Part of a small language model's weights: 6.96M parameters, 330M tokens.
Each number is 500 + 25 x the weight over the matrix's rms, rounded and kept within 0 to 999. Layers, rows and columns count from 0. Numbers have three digits each.

# layer 2 MLP down (transposed), 704x256, rms 0.151, rows 437-455, columns 0-255
536490506503507507476515440533502494479504505574516531469527496472541524498515505538523461487467466499523449482491504525478556495514454482473574518547488527519507504485527491456469477511471473471500467530532519485484467479454493462502491484522524512467507500496504565518527493497485527469546516536493488554492498506476462510480499482488544455497478524500501516506497484522462453506499493510495481530500504505471502470467469498505471471484451504529485468491495472488523479494510521492515493526486470462510511541487507518495504491472534470487497501519522506509495484482484502502502502493489457536496509496536492525494481489484521501482542493513468504494471567506537478471500475460515494523510474518536510518481506526544550533492504502499516483496511481488519500513495521
492512465493498478542480454492509502457510491474497497516476505498458518515529472498495477570540519500484508509484517501555490522528490497477473533469471470489526500469482483503527481504472527495510515482535502518492536510461498512510505496547497515511503517522488480536506502525472489520498524485499527493465548500509517490478491518525518518486527479536452450510515473516493542498495530519515497500499473503482495489492503476523569493514543519488516514509485515490549530503514486467524529465511498492516497492499481495473493498516475508457483495513473529496503541514478516474495508498537466456496482505518561502488511537480476495473459514508509498501457481485489518520534526495498517486471539488487521496503523493502479485500477473484519482523511541510538490493497501
535473482469496511465475495456477498490487547502514499542486476522522486466487494484512454538544505494506464530513504462522530493529478508472512499493473517469505523510526490519509481505516488501455546509543460520497490462543494474487543506465506534502522516465514546452552545493562546506498515536485537488536455512489525521523466489505498424483501529472467514450477458487488498507496489479540490504474501475496458528556479488544542492505518507518531498498487469483499518461521530550536511513531504518464508522519528471500507511501500479464463511485453475492497515497483479508454496528541538471491503478490510494501497527472478513526528532431471521509524506546532507530495510520527522493463504496487471504510501462525519535523501521547526505531531507482481519516490458
478491468520496521519449498487519439541525513490505489464510500474553495524516555513505494485510508510482512488521512510459506508509518498506445458486466495474494507506475510494514515538465503512494519530483498492492478496528530472470524524487491511503520481496444507480501462521473455463468491553495514515513467486513499530521512538451494480477474489442509503520497467512505463512506477533489506505499502507539474495501510530504496481533481494511484524482528506510564500485496489524511517574563481486461503563510450472476503527486500488526500503485520454480459488535510491522515503467487489438542540493493510496517515540509482494448549538538515463568507518473474535494468490529511499514478509470476512509478464487525514497483513488528487518472486496519467509464519474
496485482479524438507482543495500520528473473487508501524515522502510560479482480521509496467503459478532481509490498506543530496514553515514513491500473499460495499565498506526511501555537507544506505498525492478489450516501530493476546455511468520496490501519483448489524496505488531492523499529470477508471492499542511525526472476539510463492523503496543516524464526523472560549516519479510505495461548486506464465484513500503466525492524528503544459553548523506505482500476537499506492508526478497495502524518531492477512468518491534472524486475506499507531495486525534465498495453525473497552507470508524514485522433510490472556481493472512470493489494521520532532496502502508549493499504484479528500502499488541461520501538504463511551506523459484469508498502520
492497474539469545495465493553498518540535523514435519484517466501511531527520541490515476464533499485474505516478486527498466502510503502509446481502497462516481509495520531468487494429503509467474556471524484552507487510486537486481473496457515531529496508493485423530496496490469500458531462503506513494491475478488537532505478526562493516429476499499485461469496496487495482470521493524513523484476494519473528509482531522479504504519501454518511553531485518479444497507529452510528417502517511473526465512475498476487497487493514525507488511454497451499474523490508537558536525501517477538529522500499512504507475497494497486519475530507533517558533505499511441447507515504526481519528521466472487487481487486489485489492525499503505529493491515474484549528469492
492483490534492467467512507504537492497489508474528474482495498536469536498494529526501505507486523496514489555446495504470521445525483522531489523549479514500532488535507474472524516476460494490467508506463494509494506509485515527534508466535489497486497495524531459528526511475490490501472439435449503474514457543485534476523512524501510495501478493495508495500528538471535480506519483517468497505536490510479506484525490461537519513480480482499573461511522489492492513435483515490499449501499515496532496493521514460472508507518524504550486506523458451554499496508493476499525489532507469517517501488488516497516520506496481498533528479501501492525519465521486491494529537481451484481482468517501482519484485489447526493502564481456555456542501467490465512509477481
481545499483524494542535517509500491474533523521530511517508500537489563485476475463555511481516498523460513478465506502505465510490522512510495501522469514514469493458485489470528504505480496487523522493534462528471452524450512504457471514475552557523546502492523480517547520508522548504520477460511485551517500465492500518471511525510482488492499551526469505497508468494516475486454515477499481468503486492521522512509502499528478494488495510438529488467521469542554537492501560500496476498492523481483537426492483510503521532501475512481518460504496473492493534543464505482537500509477494463534493531478497493506435460482499489526549478519502484461500492525528513472466579491483497509514525482486496525524498529489522493527495508509504504505487469485525486476503499
489528464506542519499512534538499521487504530536486518470548509498484507532521503496512506496493484496472471478499444483518508494503451467469486476478475462530471497516526507459517507517504527489504501548533447489482486505442481471483504540480494482484480487485497515515481500506503491476485510544484511501529518498491492508477556517432486515523527536492509492512484522534489510515501515454517507483496492506560489495488502499529468527520466466489508487492464500511524470535511454513510497485453503480477518482510512512482525492448520515490524485451472478493478483462486507523507508516462531521512486520493470467489507562467513501477524525529485494470526484509508538490490527454491487460478520520481518521499436518487500494506523535530522484496509497504493524493504458
520480518483489540500486505476503505517493487522501469493501502507489491497415477526414468480486506475497468503548518535519493457533473482483490501513532474499475558521481440467499516495484490516507494506507444535531478506489495501488522482514480481491464520496517491493522503490505533482521457540500454489584481513472484482504484474501517484479523478493510498479506463510524511473532492513491476471536498498490499510480514523502475504504502525509491506523530539484465508502506497492499504502456493555514496502478508483531499517489487528479480512558488496483524494543524542526475479466483494486500510547477495529508513516537479545475536529482469535535492506504546461470503468477489512509526509530488490528473473537529492511501455545486516528496527502515505520506499522
478559479480543464556430482546441519487506508551509475472480460417529525505469527495544485484475471474508515492459417500509508502508526510451496426494512480508445488498481520505533451459501505502508472559548456515471495507497495536515509475467478513504499540489495512508495541469554508453520521502509498578493520541536503521484525444550506511503480440483497531508469555512516525532528531446487510504457496519459523491479543529507521522504438506484512538507486483488508476486516519485528504512487478504506516465542502487436511474486488533477550496490517496509491516513499497495483529543492536476481535478506503482518487513502534489508495498503486520510490482494545493468491486501516485498463457527484509487510464507519494511461492538532521538499500494501480484526504500
470494514512506529458510453472477555545477495472472479504483493479449513539485509508552512509525546511509521503491482513491552492476479493476538504463494480523505542540492512495507498490492472530523468526497508524475523536514536486528479532511517546467478494474517511472485483466551484488504498509496480508493514503538484481516482477483548500478577453499536520503520515460519525530495523505483490433500490523479492539499484529500485510551483516511524520501511538533503565480515443493488455521547490504498510498492504549547511491471470492509484487460476461504482515547535521524519479518551484519481507508516491482548476522534516474470488505452495511517531514563483508495480449470502493478528477510534498481474508520520520474533546490503496505481507508523466509503516533
458535480442521457513505504485479494530527484472466498531465469499496508500506510523471494468513527481495506552458526505498477483496469527490506473457520496478504502499499467498487502470482464503503497473512480583439474530461521523487461506499526487484500462445506507490476494511512496517482522521496455520523511495485497509507500487472518478550513492499518483506503511471496447506482537546467547494499508489517515485493485507465496515423510501499510561491493481482514448487506490480509474454495466528524489486495528533521510486522558515476523535467526512511494491467491506517502537520459472461523466514516525516481519512534539515529542516469461478518485480529516508482498517497509504481530466480465508529494526425482510462514508451530487507490486449525489477490506522
524485545473489475488539524496528455483482528488492513511488487541463497470522502505494449537524516517529501558478543485506509511497453507475508531471509496477478509475539508475495457497491499525491535494466497471497508507475476492500462511476542452499488534512510499478514504456527512483527474510512506483476541577443510496453508504477530484496461490479536515537442471452520519485501518527544484517542458518521447527475513456483457465549531496516519482534505560481550493444499490487496473493499511514541520522471507497494494497493462523532468508482507432522547488494497508471487497528489457508504476480506468491481500457474470493506480516493509553509482481513481508499487528511512526480487483483501454506455501494472509516471489504499460515517495512536515466480466518
529429517516509499510519514500518495514510486510480498537490473486516478494504501504544521536480491471481520484516522526512497500477507517521513451476522505468550501472513526522517475519470483501486510512547507466502540504475521479509475488507501537536482542505456504486482489420444562443484502465509537480470490516527503557503531482494514485522474430490512511537471494507539497495508491479513520508506487506522549505515512517468513509506494488507537524479520524520503485501495504522507514471511558477478546509459528468518474496506463522498468494510480542460504514483486502464523488518487500528494509517459491475472488507505518500540519489532521519485491468462519485467468496473486494471523503527488479484446496513502507471496490477506482485486514522514475505525497503
473512522566512501468529547542507518560520530509481474541465525471478487505554481469528488476505459483536477504504507520513498486473568530509486497510511459541473504510486465518494527522504469510569479491532518543525478508543464466488498504546519546502461521495504504498502498497495521476525474512505467552482523475509446493444549526532468471563484569496475534477519483491517464473483500518484525489515464485515510546490497568484486495509510460497529489487540480472524457525488456493491507491512502533500518530494444467480460509488509476570554523492482525488489527482526520460484498549470497505549545510521540491495501494514535515497511496477490488510470489520480467515538472528508490555515501468530524494509503525544518494475549464533492500465508478479490504493466508
513487541476490522480506485531482486522444504510494482484506522496444493487524492513522453494485443524441527529502478525475568493507429493490502475493520485537510473515468515520470513489508490528470530490468465472495479486488491490538468459522499507480468475493528495494453489487487549537523511468523523504489505461484526502446483512500506499501479489502476519512506515507473487504456474511487522477508490487485501522526558479497522504462547465515518530539523504481478527508456479531495502522509500506482505499483474498475524479512494490508518478487511496461526519517565478471535522577529518489513497468536516494517495506473517479489508487495505456464497501471494509515499497473461535501523477497456475531499495415519491488517450453455502465502495525494507534499544487
461480458489536495468511461485477550461453511511509496552445498489490523521509493501537500464499537504467516481526480501511486524474471516529506534540506470543471500487503510470536465520518484536535502522530466466510483502463503505467504533488514468503499513506504534506498537456506470524489515472518531508509487531506481462490528507470513485474510517475471466528452526505465510514494503488495478537496526471484454491430526522535527484460528497465522524510502511535490462515502516486520545550466529502535493511485476527519514472533518493443516507482475517480489502488469528528525483510507480473462487501466467479513532497547503527504549472525544494483511516520514491485507508485482514500461481513523479466502479515450513518498492496459496481462490527521536472475493497
428525541463511470505484458509487521522503529496543476514462470477536539491493547514525490451552449494480507493503475528527499489473528504539528452482503478490477526477451516499490517523533454498503463539522538487478432480507526510545495484540544496485502488541530488525536473485490497512507488515491514498473514488475467495513532535497494476529514475472518455521487521495488490511486486508548508533444491487487506510493505506498461501530519504526450508509481455516510551482495503510500521536471529516460555503493527488515486488495488463470513508505538550508482479465505511510514494470509540489521477480510465511499500526460543507464486497517465507495508514490453500464527528489470505479544469504503480502497503523463536524523523502502506502454529510504527501472493489
# layer 2 MLP gate, 704x256, rms 0.164, rows 438-455, columns 0-255
510511510506473540507463505490499525481489517499481471498490471500475508540471525465488499526527521494497506494526515468487508496534557465537509491498516496487504519477509477504529495543496492504512432489507511484534514456491488473478515479527482505499514472504526492497514556515500501492488461533520505506488510503469537486505473527516457470499495515497489509497532503497502529499500547532502465541510522455448470493455513507493490543449507564532507510520463504523510469491454510515508498495488503518458507467510519535440518448496516485468550521502487490530462488536528483529527503495495481507507513502527508477486521500507487489491453589466504487522496519498534549488567515541511515486448526522461512506489499498480488486460540520505502510486489499465520538510506497
493533522488489475494508516493521479528512519500483502498478535499448444420496517523566434478493490481521503504515512522479489495456529510478490506492535515526562498479507517511465515510491490503492475469481507472520493528496524485487485502519478548506482488490476488490511492480495500532486493514502493505500526512471493536519524482521515531489466532519500506506488487521497496486490501519538498487501503507493465498500497489487502468501518524487469519530475501496482500533542493474518508503499519478533533492540468503533500492516485523458475490552531516514504477509491480453512479478461409595529481514494500558498553483492481514518499528472513526481514517484505473439508457504503536500519504494534527499525509519527505515502490484455503485445503519531453516500524488
502510514484506519497485473498507461482516477520516539484482507531488462537450527476492471526452493501515488487499492458463496540493509480495564462520475518461476452497531503483513515537556513568523476471481542503567548490463481523460539487520468430487530439509504539484519552512531489510455551518478508519464495484544495517515474458524480433467479561477498503520506465513475525540547518489528504494549483513527504516488481497475515504529524478520474557556513474530463526469462512523502497533473489499502501509435444522496516565450513545550468514530526538521460474528491485504496464480429537538488493484513449533503514519485480512502458521519539556510512514455482497523546509477513486462544508524492548484491527541482497487523477455525498527499502454519527545512473510
511503469544509557529517488513510514492511476510485518458475473469461556487494517463491514531462504552481510517509505500507505519496517516500495523524519508528494539505506492482507488504468537512476558507486522485498506534493486513510511511496508497512454484508535487528489519504489468453472472540519482486520489498531487478516555517530533539482501485515502465527525498450502544502494495504491481507531528506512489453512472484510502502539556519520482488506507503515549469491493464519487501534500513488566507510543476524462483519525508482527536534447490470549510503484477471483526527488473511509483467487486533500483508490501520482451498518560477495519471512474510481502482495492549494471478536490468510478488477552502513467517460470551508493473507518520520485506548480
521485483535534521510455486424525494527517507533473510492550521484511485506514522494481497506454507473509544549506496523497529505482534492481465482488509527502494511492532498557507486541534529479511499528517458466496512507485524490488502490484456512526524495533490481505497523511497499517505455516516490513527513496524562481509482494534480518477534508500477513526498488500494549493515481530520494446502522498495528517463504508486531505498457515559497531507469550472487536544514484450516460469500519476466555544509494507559525484577497457508516521494479450511508496532525518507485555543515504486535517496533498516509502491519539516526536488480544522462461468533444482482512540518501499504452484471510503477468501504457524458486495501503528505466501468514494499548471470
476500528528510531450515484526478520526495489544499488487536477505503471511504517501515532516495497512488492492495476484486473539469557494490507461496560551467483509525465499555497479521467518505472500502539479487462470462530537502468437489506458490505527486475491480494489511488453503477520497502484556495512481516495498493515504458501501463524509526521516486467525511493511493505516459519470484507459512524500470477517523445526507459460479506499494546491517500477533494530501538498476467488524500461483502500576489519529492515478500522544479532477488523506495531450500487500497474465467515499493504540506459528515545488499485499495511484518518511473559472497511519421504511509499546515473453517542490507520529445535475529499476439444510451484474521464485490494522497
447531499529511496457525463521498497477475460501508453445566498510492504507529515486503503469456510526511486543514470513486527501529483522469515506489470497526502524453497487481497484489481522548499456528504494506519504441526517528499505527498515523517493539495471477474457539486548524507526494477486543491491490489490511500470552500466555508538506490498517554516522522512498528511487525487475509508476477472528485484485444492469493464474490461499466533501518525533484536534572484485493509527543512494509477503549526513489482508510483565495504476507503529535486537514491519468480454483455497475469510460511486517536465555483534490477489514509552527483472447475496467472513479499485490458508569495498482452525489514531509489523519500513487515484483482520447529476474429
495486501511487513475514470517526536497497515439495483488514480496493516482472455489476498533522491536461509496475526462505512452512513509539503491487524468515503482501492464520505473474447538528502504496451494482503518515550519483533512479493497490513520505482509487488463539503534517499515482492514463495491503503497491498483496458498563508521486511523465522497498515498509491480482518471486518500511510468493493476500469557458488489510528513470512519492499511510497507469519479537521473499502520507496499524490462483505486477495501502486574489546493513507490526521468458486491482473501462544534480532491497485497457478502538506493529468493489513511495546491479487462488535523473506506512486496511467500465486455489533481522476495491500502469466538525517468520514496
524515494506486507492494486503522511484500470535465490495556556492480481476503481452503533513478508522496533431481481487460529528488505546495506507510480492467487490462463496534497515505515551489502459482528503503520468503545551506520482449474486470455520413509471491538482503493484492513483535469488504528462491516486511532522493517518508496499509501493474479513526536510529480535489524453510495548484496504491478508538505463508531475479493515503486508533501504526488514507494495515525489488506488506469485483493495476489452475486493503492550523511495458499494494515483487494528542514517537527519482492468500441460480510469493477492514518500550480533485523525526477489544525455504488501556522524490516485536523524490495505500507484521513537525491518515537530528493484
537479491506495506451486468490548496470534471531494495505482489461497478494489509494499492476513526513493456471493524503547517467490529517513519516512528497545545525467491529477478506470508495517514473505520496522507432473473505463525503459476486515514475490467541507526475512471489485527506498529498473505488485533557497488505555537492531510492530523496498478462558480469490490477520413520498494535513462453537518468489474480512528531499509530497562521486513500478502548553484502502526442467495463493458502477466493499495554524494463477527498504511502496491542487490542472540468467524511489459487443468430528511472472526528478463494499482554496480525466526488487497468504520486526524523544511482506498501490489475526528489521486507451485508515502472505510482528471481
475506473468510523488542425517525493525496471440467486514541495485483468465489492512511518464531517475565495476488513537519507513466481487489489491474549457501504514487502520484528475495493506461464511487506538558476459488495536469476506492477467484486554495492513485477502524504492501487513466516500523520505569477495494499476484444484501496484492472482538536513530532499520487467496522484440478546542456523487468548503518498521515501513501501493524542509457541505503524460546481521499458474493519488513513495531503541508514459490492509509508528514469529486490485514527491479498491472511520509465549493502474478524505486487531471494519472497501520560475470453534517503498506461523474490489476487527518490498482497521513494522501488478525460500482491505490498488479485
508496444457481460501489478509525491476495472507505477489527487518494473522514486519528456534513509483553457504498460503481448478503429518542522496495475537497530439533551466466512493520474467483502494503464504512517492519463560533523473521532515538525523523531550480472496451484492471462484501526523488489494515540547578504451450514546493501480512472519477512506475506541516488504488470495499475455499456439445508491509493504507498527532519493491548507491525497501502521457529479495489507505461494536491467495501495518541493529522524525506448504526491466463532507530461469454495510514471471483501480472518483451499477535476535494489505488490485533470518466501522461525508503446556463448500565489530468491454488500439528526543515446472495471509484475461503516519499495
497520485478438511504522506487493497489505494541522558494500469499513508517452479492561521520483473467490503488456510500480478505506501529541410471515514478476484497534480506537531504455498497475500474478484521537511519489502497533478512536457507500452496492481522448504522499506470494522461446497483517465487460474500506527484455483464485493511497515489524523472481472497485493494476477482480475455538519522553513480492528498488493522523532489474519493517553468533456527485518497508472489483469490508533475516534507505518507491516522520538466506527469521490453494524470470534497499497507472483514504493506478526489488489519490506447505524543533488467504494500501487525479514540521479516478505495490508478511494522508443506526490469533466505474531508503464525534498493
514431497502519515504520447535564486515484499504500502494495471474533467519505504516539462522487503521483567490484537485536465509514501488496495499471510541467535534482502533517530487474464486496463573487521506468530480491476497482499518548452524516521493467448498474522489494486481494521523554524485506529491520497519514511522530496469512513487503506504504489501495533498551522481512523497534481504495484496502499459540488521484513554537561459494534497485481519496489509493523471543503477463519469497457507518504508501473488506537472481503462521499496499530489530507458481523495538555490492518466501491511516503462502531535517483507464467454502503526469493492502454498478487490544516510514530522540490469503488544485523500519504479481473546560512483482481479487545534
490539533492541468525527469484535511485531511451506493480529507478519526501522499498476503510555514516486497495481518503523459544484492501506480461469519433491529490503506534532490489480496511475489525511568486461488509517498486476481488506503522398524491540508506486493527505509507439471494459512487470522503499477533494500481555466530489519490474476482501477541510488510549477513510523510491499493491506548503469500467463511523490508484510479504501440528550514483480541485496505515476503470480510507465488503515463519494520495517536497500503511546461453514496505490511515527505485513470495531518427504513477487474506485457510519507521531504520546479507538490516523498484478529544491494491512529492540449505480524486531508516531519521485489434500503479490497488479482
513487512484497525494524522539506512523511520498471513531510494495543525511485494504477506524530489473496484496473480487509497479495483490470506509510482490500460496500478492509566535523524486491490507517471498525489550529504548510494486539482514490510486494475475456509511506506482530494497463553523489509503502471502477511504507486476490515507492495472490498512518468480463491487529465484506519493519493566492457496525491518506499549534453522501496504516461518546507474467499499484485559523491496509461510500458511544490512490489534498450452507530508524501494489520492532481514538529512463500478536483530462541496510512476491489445474508559496513532491499502537486494503535505528479522496496494474497488481536570465544486491491491513468548491530530513517529519508491
461483473455533532501476516492521482525542544505495476482566492476476479487488537496527486518514528523508482516505505539514488492506482475460530504519501467544526487499510522507505459508477524495478492555521508504498537476508498472468511516488467454500541447459484464515465505558507453503519533498507546481486490477477455493507494462487500476526516461495489535455458487504511485497495477451484495564474457496489504528482508525454498485521511531509479502537495502479489513511445477487475533462454512449466488521486502493457520519472517528525494492527500489513500482542500492558518513483515521482524500503495499494505548458514501457434498476534535563524536510479494512454513539476502577485510533496504482477527488502524542486526475524520510469520496498497510458526479498
539471473518476513531489489514535476443476500509493497500517495521454471528444481493477519474490457508490504493540528540487487479527500518488478513446472475508544534515513554545517452482489461503547514489441522522468541499482517480496499462511474492529488466473444499490490499477505512497523544496541492500491507478530498476521495490491502487481492446486499520457470476537514523464495482519507473488492516490490513508506476485553503467482507484512525505482472514435482489526531486500514442508474478533479483505529497506560513527514475503505517502504505497510499453499516496522483489510514492526549510501447489481477470449487520524512465518435458517498488510480491475537484488505461520526492529498492503516476476462487509507495490495544498513520497491520486474506480523
# layer 2 MLP up, 704x256, rms 0.165, rows 438-455, columns 0-255
506472469483504463463515491477503465525509509504518514532504499486491503482535501518520497482494492514484505505478483507512466480477444525450457493495486515502465499511485528474504506505534455523456578498449500523449501546470522539507501522493498497481502529472499483451472448519488494504487506469497477502486513484506439468520493488504566541485530481502467505503460474502485468524489486473499520463476515517494528504524506511507516447499487450511489530483512521475497525487517518490520547537508473530487513516467518478541487538469479504518477475476524515478483480466498557495481503514487519507505528468459494512519471487476503505496524427565514513475508510516491494493429477468504527500533507500504494494509497486483522483554509498498492508537496520548530465515491498
447519487487536552508478494482517514492535474537510511487474473510496547543505547487492502512530501530466504463497498492530529519510466474540546486501463484490489520486481483448502489524486512509536557494493490525549508483491483515467469484488525487495529517535473520505529517497495489499507463500512524469491483469510461485487466473517453506484523465450487531517522517458507488497521516509479472559515496505528509516512546508496516497504541513474499458457471530495507476432464523521499508478511501475499513536488492501485526514473520492512485516504457515489527497502493492548475511515552533494476533451533464455537500510477538499493478492534482517497523490534479533468500513509469484499507517470529517522478516508499516473528523490544538488504530502466523484496497534
521509511516490561486495461478504530468496501528528514521476448508505494528509479527470540486484451478545506505467496496523532491501490486477530499491485506511448492465550494504556529506568515469532505472507496493526496455516474511486503467502492475500484501487564500519526557475553541484408510501516512504459527445524509515514529502568474454482463543496440516493467500468452535510516495508471559541531507494437490517453496507455505456530544470480512505498522484531470527465454465564519468519488490478495485493511494479480498504502491540594518490515516548513478534518512475479484518472468463505476483507536420513535538486542457504508430522464516518450505485491494504529544500494476511486494462496456522467511478470530468499496516497514559517496518502532514518484480558
548453492469487516473490478445484516508501505513525502474511540479499463509506508506507515490495461488516524466453527474502473509475509508503506496497530509486524518444523514527462509538509518478486457473536507462501507515456514511473483481520498549523505486518549507497538504504500538504531516491477510531521530517473522478495495480502491449497528497501528492482503458490487437499514485520536520494528503514496509496505532491462489495503496494483485447491501507534525486493517497477534461521504504518473471474517485464538501489487494537505568490513522514470556520530538523497486528524507519454535507518468496439539454504455505494476503473463501483513483501473491456517553496464495526516507486458522510512480550433465476506553499528439476502508527481511480514521452474
528516549472493484496478449529476498544503477503500517434507514483467520474503527512502521457526455511482519476492490511508478485478488535506503505518511470474502521538546495527488534480492481499513549482499497485491486512537482480524509522527480470537454533494487467537510511498480513491474530474511512460488494497464488506515483516476513492512474494486530517482504545517488469473489499496491497560495513494504492498480537542432488521470518478503498491512477496500450532472492467556518496517485521490468502499502491514516524542502552506485520513503445521452528506447476480437455484558509480506506501524459515515491515500472494527540455491490445459512528555489530497500571522539473492482509536497548580534523508511512520464555499457492494496528556527539511540535462522
521541476520510510480505484551498485475500509515494499456504493491514534446504515484527503514509482526530477500470462470474481501463491515476461519492511504493506524524550538493536458533487501518520487500483476481470489475475547510542486500519495530508476512523481473481530510508499523530519514485494519447509478527519564487514485488501505448478522499480519494479535463485476514484473524504488506465507544534495468473527460489482501521494509475534505513476478502483505487468537532501493489475493501467496498481450522517462459505478481500540529483477503504531491510482522475485520496534497487492477446550524479522481542462549507510460492465506548527497469504474533484481506496514554490455485505541515485526484515515497473512533497507554510543494549481509500517465468458
448538495508525469467514475505489497460504444520519463500525479496511489503482500503512543534461491513498480553465508492500505524519496485536478517468536529536496488477503531513525519488497522469461502552475487489500515504500505535460527486488476513497491475469510512474471512502522524533516535509532530441506469468505479520494523497532506531536501508529538546505518501545533525476495503503489493504488444464525480489513511550506488485493467490484416533489504513500513471529528518493523450516461546511498473568562518465518468507486488495475508504511491533508505526517504504470461454480466462503517483479523466491527458526508484519508554547497586529497526423500511499521474532529489508489513499470495444472538509551516508490498469502485476502488476480510473468449519425
491482511494455526530519526543523503516498556515496529481475538513483487496546441467520506509497491558512530490490532523509513489516499487504495535491515523535533443491492539487473531509462478478472447507461478496529521491513493519497491535538506467492502485501508455481534492500501485484504493502489510437475539487502507506468512489479478505535536548533507525511498509473491479479454547485479501527479532510483480500532508503480515529523493488475502518482504495475497528476485521511507473496465501461507477495516514485471476495514520486485514522531489480498442508523496514507510495504464486540524490508494483523502487453495506505503530501490528504484486505491486498490488496485516510535522515515502499493492486501502484498468513485520513461460475505477495463534467473
498532525511483527509508515510519495478530524554520482503481531515501503564540511496523474517516462475566496487435516519491429513554489504493506501484527513501498483496489521519499454445505484501555533479468481500471516450508487495502501512531525427499508555478523526508528557498524484517477468526484477457485501484510506462478507531494487513495505488522498515521504506498490497512541508516525496537448488461469475528517513497487510498492542494498497469504465461475525491478492504497424542475505473469545513470493513538487527465489536527473524494502499501465494502497473525519484482530529448487460525530527501511499485564517514506464504479530471464479471496497523527551473485547489518512508543524520487470507520501462509502527514517510459486481533509555480493541493477
512518489485573515509486531507549522519504479533502501510482483468560512495553508487548483455493470497549471537501532524441482479466531498482509498572499472447464559489500469466473534502524466482469527506524483494483475489511526485536480495523467463486528537549497503479456486504516497482507487468480488492485469475511516476497507525525458507464524475483475515515509471517545517477464496494503479474467485511448450502497457468498528493516460473567477487489505508507581501481459504531500521515498529501530476508471511536465487527509443474510498504463499505554504470552463535511543520561467504531510517516493493505518503487480477482508485515476490473481533545463599472564503486521527496481492506506512517501467441545489485490504496501536490518461497494468483465492517543
504493543482504508506508504487489472486498466477489451492466493522536535535480512491516501509478516494483474525532499511518468476532483526492556469504490537520545497489481560548496523503535460496538530490533480477493483501479537500496501501492489512516515526487480521540503433507463507475475475519506499500561491512505498498476487517492476501450518467498523463506428501457525507490511547451504528479502519488538541472528490520545472490506460499507510462475510508514523459500531547491513510479475519481537469497498504502495512494508468524487478492467511480508508489496486477476506497531525496486531452484541487467481497536532501524513536539509513543491477491507454462491466489514488543541515506495509518523485534533550500520476492532465529514497477525480477520464503486
460492495428480486521473526552530498489524474511550493486483540511453503468498525484562489528520469452500530520453406486470520486505488535510483483484518525482524470549517449499509470523502494501479522512517493489460459500483529546493508529503514549500493513495507513503506485481508491484522490492520448507487495510518538498485454501500530508508556453531470551505528543486476448549502478507486503460520510485512512512472507520488507492490486497476519505454562469508523502533520432546521533490505538558523480456507509515523481467536536474489507531493508486516516501523492479507489554494459482503516489482486520469515506504497526507456546505520484514499504445512536499500533529533517478464472555476501575527459463493477551495530537487492486504529497489498512467524494476
485476509488527539443440486503506493534484502494485482466495532480493491523471488508495538528504500512475482532507495554489476467501481463505487457493591518464525524493522467486527467480520527488437497468496531514525488552461521485442481488499475486550491508486471493524484471543485536498566508474500435510500501455516479494529456492497520496483536503471530478519504485494508521471485480479482491505533496538534492508522457531487487502584472524501481488507465533505521522463466477473487548507490481508504492520545478495491526481510536521507510514520517495470542483534507536536501529518523499518476482485486486490458465519516501498481567536507528498500532513459510512474504506495466480499524505505495510470468521513493502482495463498531551473502506499483541506549510515
518436511498501509537530460489532498497502515520470510483509483498509505507543455533548457491501541503532532466480550518524473507490491493517485524451479524459490494476527530523507470495475522521486543523545501463532479508490509466469492518484495516503473490477471505513503518493468503500503534536512505539470552523525508526532526489479537486472479516517496510515521521466534498519493501513513481507509469494548504488522506519502527527494522485491524516461474515479490519520513487508489452469497514482493528498531501514489481478512512533468454522536494496524507481473501496552503523524497551484499530449479491539478514518515490495476478475463473534476474498499489493475491477496544507458528527543523474454491495510518529478507523497502461528533516478471476469512487522
444553501487484526513536512523482503494519502517493484502478513501511509488516563497544528469482518476501448487471459522447468484497522510550489476521502510519509499480489534494523493492473455517486550490512470478517496470500455480498533504449523464477519499513520478475489497522499483473524496495519509511504477503536479537524524485499480516537499517539492511489534484465518515516491511474422488494470496499464483526514458483484516497503491500474484508495506487540470511518496495522510515487523510473539479524508491516512479495531508470482508493482505490515475535455545529561507561518453507478535453491517450509507501516493525523515498479461482489506485529480507522514476558472453545570493508500523485495503521471507555498476523505487459516527514471504445470499530518
516501497499509465514508478490496486549501513469467520520517498484499499491506533507482519534540502491512485504480524546529499517468512552515495510513515507522532488481491484504511461591521476517506480526496516518479529544512471515468503476495557503480494462496520468500454441494545493500498489522505486534438551511483485535526507481470504483510503523492504497479486494487513467465545502478492494509570514510498470462483535523514502534468494502532447508514471488478510501463537510511491484500455496537459496535502541520547504502476506438488457522487522494503495487541511502488487509509510501496470466498545490524515523493479536509519504517506469525550472548514493497478476534514539442496494504500522504478531530506479502503489507494512502542478468495520518537510506507
505504534520494535440532556511513460523541526519546456496531527477500507473528511490499492478497520480484525511503479519484505485496487487490498499478509458536496519472496482524458443532487496494480453542481485527504478484510535515489494513498500486488524496479478487488527508514506489492504506523480458513502531498497448524481510485486481501524488440505503532507492493485526498478499527458489511530509498525514481484470501503462526510524477513520492465480479503498449449521464485497490466464545506482509488474537508488488521523458526514502501553504491511497467531458471498502515454512541512493508489482526471513529552455462529451519487502503465489545526482514493521463468510505514539494482486475507505504492449515511512487478425542527526476519541467460496498535500492
466517541465505482504514521524529487524518488503507487509478528495520519456515532477531504489482518494496487508487494466475484538471478498552476487512500518488499509497501491502505505502476463476492489468483495484472503545485513470512489494486494521499493531529556460519471553516475487539491489476518476540499500477507508513510490508457486520518543496464463500547554480467519544515446477522531488503474504483509521492482517469483499503475482488509477498499494549501517458523494545472496483506493506474520509514502518518482523511489499496480483513501472448507466507509510493510507497508509489456494517501514480491483538499510491526488518485467569447510514457456503512492513493491503507476481459505521537511491457555522529526515520503478502524509522529512487496473526512